{"n_layer": 11, "d_model": 256, "n_head": 4, "n_kv_head": 4, "head_dim": 64, "d_mlp": 1024, "vocab_size": 2048, "activation": "relu", "norm": "rmsnorm", "norm_place": "pre", "norm_eps": 1e-06, "positions": "rope", "rope_base": 16400.0, "rope_fraction": 0.5, "qk_norm": true, "attn_scale": 0.187, "bias": "none", "tie_embeddings": "early", "parallel_block": false, "extras": ["local attention windows", "paired heads", "gated attention", "attention sinks", "value embeddings", "an embedding shortcut", "learned residual scales", "skips across layers", "weighted sums over earlier layers", "capped logits"], "init": "uniform", "init_std_qkv": 0.0388, "init_std_o": 0.0, "init_std_up": 0.0388, "init_std_down": 0.0, "optimizer": "muon", "lr": 0.0129, "beta1": 0.9, "weight_decay": 0.017, "lr_head": 0.0201, "grad_clip": 1.0, "warmup_steps": 0, "schedule": "cos", "final_lr_fraction": 0.03, "batch_tokens": [65536, 131072, 196608], "seq_len": 512, "doc_mask": true, "train_tokens": 663500000, "steps": 5659, "dataset": "wikipedia_en"}
Each number is 200 + 40 x the weight over its row's rms, rounded and kept within 0 to 999. Layers, rows and columns count from 0. The size before them is the row's rms in percent of the matrix's.

# layer 2 MLP down (transposed), 1024x256, rms 0.0629, rows 840-865, columns 64-127
087,110,149,193,159,219,180,224,197,233,210,195,213,151,155,215,155,231,183,225,204,208,170,233,170,171,126,176,191,148,186,252,235,152,240,206,259,238,196,234,234,233,193,216,184,216,294,216,181,228,175,120,183,325,275,237,231,170,221,155,170,183,235,272,212
100,200,229,250,269,250,153,235,154,169,142,202,246,232,187,181,192,181,239,289,177,119,176,226,199,176,233,164,139,148,201,146,285,137,196,281,189,156,260,158,204,304,253,157,189,203,202,249,122,118,208,196,245,245,194,125,199,199,210,135,231,234,206,228,182
101,241,153,203,139,214,194,236,167,168,216,170,207,192,222,177,206,233,120,272,231,204,317,280,191,179,148,208,167,223,200,216,163,206,269,160,178,128,166,184,142,188,191,204,178,198,272,164,214,258,187,238,211,188,205,229,192,198,275,226,214,227,181,189,261
101,303,139,187,181,208,154,172,193,275,211,167,243,280,200,186,153,213,177,159,163,189,154,199,267,237,248,195,228,160,227,247,270,212,158,233,269,230,165,156,237,187,209,191,234,176,144,118,230,187,270,238,144,134,186,227,205,194,154,193,188,224,173,195,177
095,195,248,224,191,136,199,199,197,190,244,211,245,154,173,248,183,204,193,260,197,224,240,149,202,204,235,149,179,183,226,182,98,252,172,269,220,243,227,206,234,226,294,195,215,242,163,215,287,173,266,197,190,152,252,164,164,197,220,205,215,249,218,205,162
111,222,172,218,311,253,212,294,150,199,212,197,225,241,240,153,208,223,227,293,213,223,168,219,186,200,200,142,229,209,217,180,236,285,179,214,287,173,221,205,201,297,225,229,93,214,195,134,208,224,113,196,206,156,229,97,203,242,261,172,212,169,235,198,245
102,122,235,182,263,191,194,238,246,267,194,220,197,292,168,180,197,294,148,232,232,212,206,210,232,171,179,118,217,219,171,127,284,154,147,171,169,201,187,202,220,248,239,211,156,217,213,227,177,224,203,177,157,178,168,236,232,187,192,201,155,226,170,192,225
098,194,184,160,209,178,187,210,198,172,196,236,237,175,194,217,241,233,219,218,188,218,177,177,213,246,286,204,222,168,182,189,165,209,185,205,193,144,168,257,179,197,167,239,258,162,248,257,231,215,174,201,79,272,208,186,169,180,227,203,253,182,208,216,201
102,210,138,197,190,150,184,180,247,131,196,163,249,145,176,177,171,151,180,216,194,210,223,237,217,237,153,229,244,206,211,200,225,217,194,164,193,249,174,171,212,213,182,214,159,264,217,174,222,175,176,156,233,194,245,128,192,122,134,191,262,213,226,179,197
097,152,219,189,230,186,195,186,205,246,250,192,312,135,245,171,232,165,137,183,219,192,224,212,177,232,215,184,147,175,277,195,120,215,250,134,205,240,214,214,169,223,199,193,214,255,150,161,237,166,334,247,172,262,240,168,183,207,92,157,185,246,173,229,176
103,259,173,188,178,216,130,215,169,194,262,193,171,231,217,156,258,190,208,252,172,136,194,198,129,262,237,152,207,157,235,210,160,124,200,121,223,291,174,144,230,203,163,234,186,213,188,235,220,137,225,200,254,181,104,173,209,247,221,181,255,203,142,64,141
097,209,150,234,213,179,186,232,199,209,190,165,229,318,199,260,178,180,196,159,254,215,155,226,116,236,251,162,173,168,227,246,219,120,242,218,192,258,217,263,177,183,136,197,260,203,193,221,245,240,198,179,223,189,146,268,220,198,180,170,267,202,127,190,227
093,259,190,190,212,262,193,206,163,232,196,183,172,157,113,225,199,189,191,180,192,179,177,154,147,153,206,175,221,202,195,202,167,212,251,250,216,267,153,182,208,127,195,213,170,224,132,260,129,169,202,263,213,214,144,194,214,123,185,167,217,153,216,209,137
093,175,194,225,232,264,291,257,239,142,198,244,189,255,184,195,174,233,336,281,195,224,264,234,142,149,201,190,119,210,243,309,244,202,167,192,209,230,154,253,141,247,146,195,247,233,225,215,210,183,180,184,195,191,206,302,245,200,193,262,204,175,223,157,104
091,233,163,223,197,151,239,241,231,188,254,173,114,169,234,154,99,120,183,196,274,252,239,154,222,175,212,193,194,209,234,200,215,263,225,245,198,283,187,203,198,257,192,214,128,232,200,285,162,239,193,205,240,291,166,264,208,192,211,228,184,173,147,153,164
092,189,184,189,198,215,263,137,273,189,251,179,202,276,175,181,280,158,195,82,218,193,200,173,200,197,202,159,252,194,225,289,210,186,243,212,217,201,207,262,185,182,215,154,203,239,226,185,138,132,184,262,179,201,229,178,192,247,149,182,201,177,278,210,197
097,246,299,226,225,122,217,189,226,200,156,139,172,191,220,160,235,186,146,220,194,161,200,180,258,162,201,197,260,264,154,181,167,108,131,195,175,182,206,175,142,183,259,211,246,252,202,189,192,158,181,175,122,221,260,245,208,215,186,201,272,165,184,209,246
102,271,251,150,298,208,203,175,254,217,202,180,274,155,193,187,203,170,232,204,194,190,152,178,219,135,210,137,210,183,263,152,262,223,194,250,235,219,222,164,245,210,236,124,203,177,249,150,237,243,254,145,205,212,197,198,140,207,242,187,119,195,203,179,228
102,170,188,211,211,207,186,200,230,265,227,276,174,151,214,208,182,225,252,237,257,217,227,181,159,189,170,191,149,174,194,189,240,170,213,184,163,155,166,246,246,199,229,147,207,115,170,222,205,125,216,163,234,187,210,253,200,222,104,200,243,197,266,192,183
105,152,149,190,212,174,191,232,140,182,295,178,211,95,245,242,181,206,200,159,202,223,245,204,206,244,238,174,262,225,80,175,83,196,192,82,236,145,202,144,241,195,174,189,216,178,122,209,174,206,238,130,109,182,141,202,175,196,180,230,208,173,246,176,120
107,196,222,187,222,141,196,190,196,278,234,271,152,200,151,185,245,175,178,174,182,266,218,115,240,176,232,182,163,251,123,259,147,141,174,196,126,191,204,163,187,264,187,224,203,268,275,229,228,195,238,180,149,212,193,135,284,213,171,199,170,189,243,235,225
090,111,236,109,204,254,211,280,248,212,229,255,263,172,166,153,173,207,225,173,245,222,138,242,201,172,251,188,126,152,215,201,186,170,220,64,228,209,199,223,196,271,135,256,209,183,176,225,222,171,219,189,173,158,194,148,200,189,197,212,205,192,205,202,215
099,200,198,187,160,192,225,181,163,236,187,173,172,187,195,194,135,204,273,222,285,137,213,182,182,196,312,230,280,222,223,171,185,232,115,108,211,187,220,200,149,181,251,161,234,258,232,226,241,210,237,177,146,183,125,235,184,213,179,185,248,181,144,251,266
105,198,225,206,247,236,230,185,217,100,215,245,250,129,199,191,259,270,224,235,247,169,178,247,233,214,286,145,149,195,245,208,165,171,224,152,191,217,195,180,177,231,193,256,216,283,165,258,203,144,252,234,206,206,238,237,100,151,247,190,167,258,204,184,227
102,166,202,208,246,183,199,169,164,219,151,156,229,231,136,221,160,207,201,171,236,163,199,233,196,227,208,155,175,150,214,233,170,228,249,182,105,243,249,160,226,134,216,208,230,149,204,254,268,175,266,243,228,154,188,113,172,214,154,204,224,220,297,180,224
093,183,229,172,277,257,157,265,169,163,179,141,220,248,237,135,172,184,296,158,230,161,122,164,103,129,181,235,248,179,137,201,175,162,239,227,251,193,171,191,260,189,198,210,140,248,227,213,189,230,182,201,170,183,221,183,243,213,216,218,230,149,237,247,308
# layer 2 MLP up, 1024x256, rms 0.123, rows 841-865, columns 64-127
099,176,189,103,214,230,170,240,222,173,175,138,269,216,156,279,127,232,243,181,260,173,250,186,125,192,199,206,226,201,216,211,157,163,186,293,219,102,178,201,216,145,174,200,204,179,207,234,188,207,142,208,266,201,247,198,201,242,259,166,231,178,138,238,180
096,192,208,121,233,163,253,210,196,238,111,201,141,207,160,180,167,200,200,146,193,215,215,206,194,221,214,238,279,181,298,226,256,242,93,264,202,264,137,141,153,297,179,183,246,201,120,253,211,193,198,221,205,320,183,160,189,219,237,248,250,189,188,182,221
100,250,157,169,205,251,203,190,146,185,205,208,159,146,239,272,194,114,190,243,134,207,186,208,152,244,207,177,144,205,149,176,170,126,223,175,135,227,225,216,175,271,225,142,204,184,179,131,155,211,211,209,251,121,221,176,221,202,193,133,112,299,205,208,283
102,236,224,227,207,183,200,219,307,211,145,205,180,223,236,123,154,289,195,272,185,229,116,204,211,182,220,168,257,170,219,225,251,219,191,197,152,243,209,168,217,183,182,186,185,215,182,210,145,173,207,200,233,130,169,261,108,131,231,151,242,184,228,225,236
114,289,246,187,202,146,127,229,168,200,205,139,154,219,139,178,185,248,131,182,189,196,232,195,151,134,171,120,346,278,247,277,192,218,177,215,275,185,174,186,244,267,196,168,106,210,271,257,252,219,217,209,128,235,214,190,252,217,201,208,206,182,110,181,206
103,279,229,174,205,148,166,88,187,179,152,202,177,190,118,160,273,164,186,245,151,250,228,262,186,161,192,231,245,220,208,247,294,152,220,182,254,156,172,257,150,149,252,185,186,123,228,161,216,110,173,205,273,242,159,254,227,187,203,226,202,180,153,182,202
094,187,275,157,165,239,157,164,233,210,239,181,219,174,233,253,239,135,203,201,161,225,224,240,262,152,163,208,128,173,158,228,193,141,131,224,200,230,224,232,223,253,142,190,260,242,156,227,165,246,173,279,175,173,187,206,179,186,258,247,247,184,193,161,211
106,189,177,211,230,172,156,191,231,218,190,190,228,244,129,241,173,167,192,188,226,203,230,250,238,178,185,194,129,193,267,222,190,120,200,254,192,217,233,136,207,140,163,186,282,188,231,228,159,211,228,187,208,287,220,193,129,225,194,204,166,190,156,245,156
103,277,153,265,210,178,203,197,170,204,143,174,179,167,230,159,203,242,253,147,188,247,206,207,165,183,165,182,175,199,265,215,216,207,191,214,239,160,178,164,191,167,199,179,224,211,175,162,96,225,163,197,178,187,179,189,247,194,226,227,192,133,251,266,255
105,201,187,194,112,213,223,221,128,265,131,176,185,145,229,270,237,186,187,150,228,182,186,185,206,247,142,250,195,239,212,158,170,231,152,220,152,170,207,255,210,154,227,201,308,164,245,201,162,216,220,195,211,140,285,209,203,164,264,129,183,239,223,244,265
103,205,269,188,168,254,186,181,243,257,203,185,229,159,135,155,145,232,241,219,173,194,263,190,242,172,231,214,166,225,175,230,157,207,223,201,110,223,218,185,205,219,207,173,228,201,165,279,201,243,172,260,196,204,252,229,224,167,200,284,158,218,206,204,228
091,226,250,175,126,190,289,177,132,201,283,275,177,238,293,219,167,195,118,236,204,162,173,212,208,183,110,217,248,221,235,170,195,252,171,166,205,173,204,276,198,259,149,214,226,212,189,183,198,262,213,165,148,178,150,235,231,99,231,188,200,210,161,198,283
094,226,165,264,203,155,192,237,228,213,208,190,180,127,271,193,263,257,199,239,282,179,194,175,176,195,218,201,179,194,184,231,189,222,165,222,259,211,223,196,208,204,194,155,200,155,201,136,248,212,206,249,175,175,203,210,238,205,196,196,266,234,160,243,243
094,209,144,226,233,201,212,216,200,196,244,201,220,232,234,233,281,204,117,143,214,212,253,216,213,256,218,212,146,222,147,189,151,253,221,165,190,178,215,234,131,183,175,81,229,263,257,190,246,182,246,172,219,181,270,257,170,220,103,172,216,251,178,302,180
086,306,143,109,187,140,142,150,198,167,162,163,194,242,291,178,156,237,225,193,166,192,127,240,168,185,128,191,201,199,150,200,227,173,173,140,155,180,212,177,194,163,196,128,252,159,279,268,255,252,199,100,212,202,232,176,188,179,173,185,173,246,203,200,180
097,182,238,222,214,210,208,189,178,240,213,185,246,228,180,230,184,215,126,237,308,195,212,187,181,244,192,181,185,192,154,191,241,162,201,128,191,178,248,211,185,206,182,175,228,260,218,181,284,192,207,174,230,240,150,227,124,229,184,154,154,216,221,120,194
107,147,231,183,250,301,201,216,243,264,190,200,180,260,236,210,204,226,144,241,228,158,192,176,169,192,172,237,175,235,182,238,248,217,265,220,193,223,203,144,156,178,230,143,194,170,144,214,186,207,222,166,226,245,131,103,220,242,184,173,197,154,250,142,214
097,221,161,251,274,261,211,306,178,107,150,178,165,223,159,198,217,223,185,247,234,265,156,253,167,181,169,168,261,159,192,217,169,229,181,220,140,251,166,245,166,216,251,242,208,244,164,236,203,244,210,164,205,189,164,227,231,176,255,217,151,192,228,165,203
099,163,203,225,203,241,205,189,141,240,201,156,267,187,141,195,266,215,255,140,188,176,184,140,171,225,208,203,178,193,131,217,319,172,207,100,209,176,252,247,229,234,149,183,248,236,214,285,212,241,161,100,188,196,312,135,178,216,138,198,185,166,241,182,186
102,197,276,217,134,122,218,215,175,262,162,222,195,79,172,203,171,231,232,140,156,189,237,210,189,256,162,198,203,176,199,202,179,173,269,244,276,175,250,222,207,197,215,104,242,168,219,148,137,174,253,215,150,290,212,190,154,229,237,135,161,181,176,255,225
096,212,268,161,181,210,233,192,245,175,202,292,209,245,209,207,194,212,219,227,202,101,169,200,163,267,182,263,248,188,255,229,213,234,295,168,184,197,233,199,200,211,141,208,146,211,207,210,169,187,232,225,243,160,144,143,173,189,156,218,205,158,203,303,152
096,145,203,198,221,192,198,252,120,176,179,262,198,207,188,201,153,167,233,240,250,184,281,228,214,231,160,182,247,222,166,94,145,214,214,240,247,176,127,197,175,164,153,224,194,177,176,172,144,254,173,149,204,189,172,242,175,268,170,292,184,200,217,171,252
105,201,134,167,163,196,148,156,191,237,152,209,187,198,200,195,160,189,139,229,162,281,213,237,197,197,209,243,226,157,201,262,232,170,139,195,188,203,212,242,186,186,219,182,217,246,229,156,215,224,130,108,142,207,301,299,255,175,227,240,215,158,215,200,156
097,149,165,227,177,143,176,172,239,178,240,193,237,180,215,144,265,240,223,204,117,174,231,290,209,180,133,221,233,210,188,244,132,263,176,210,222,237,182,186,242,196,175,232,145,200,167,163,259,204,214,141,111,195,161,132,166,165,244,177,140,136,178,208,254
096,198,212,212,136,262,171,198,177,174,132,275,245,199,247,231,141,208,185,228,211,270,233,185,161,176,109,201,117,224,176,149,258,219,244,222,149,227,253,177,261,227,221,211,205,242,209,157,223,190,241,229,143,192,173,141,233,126,235,140,214,227,212,168,282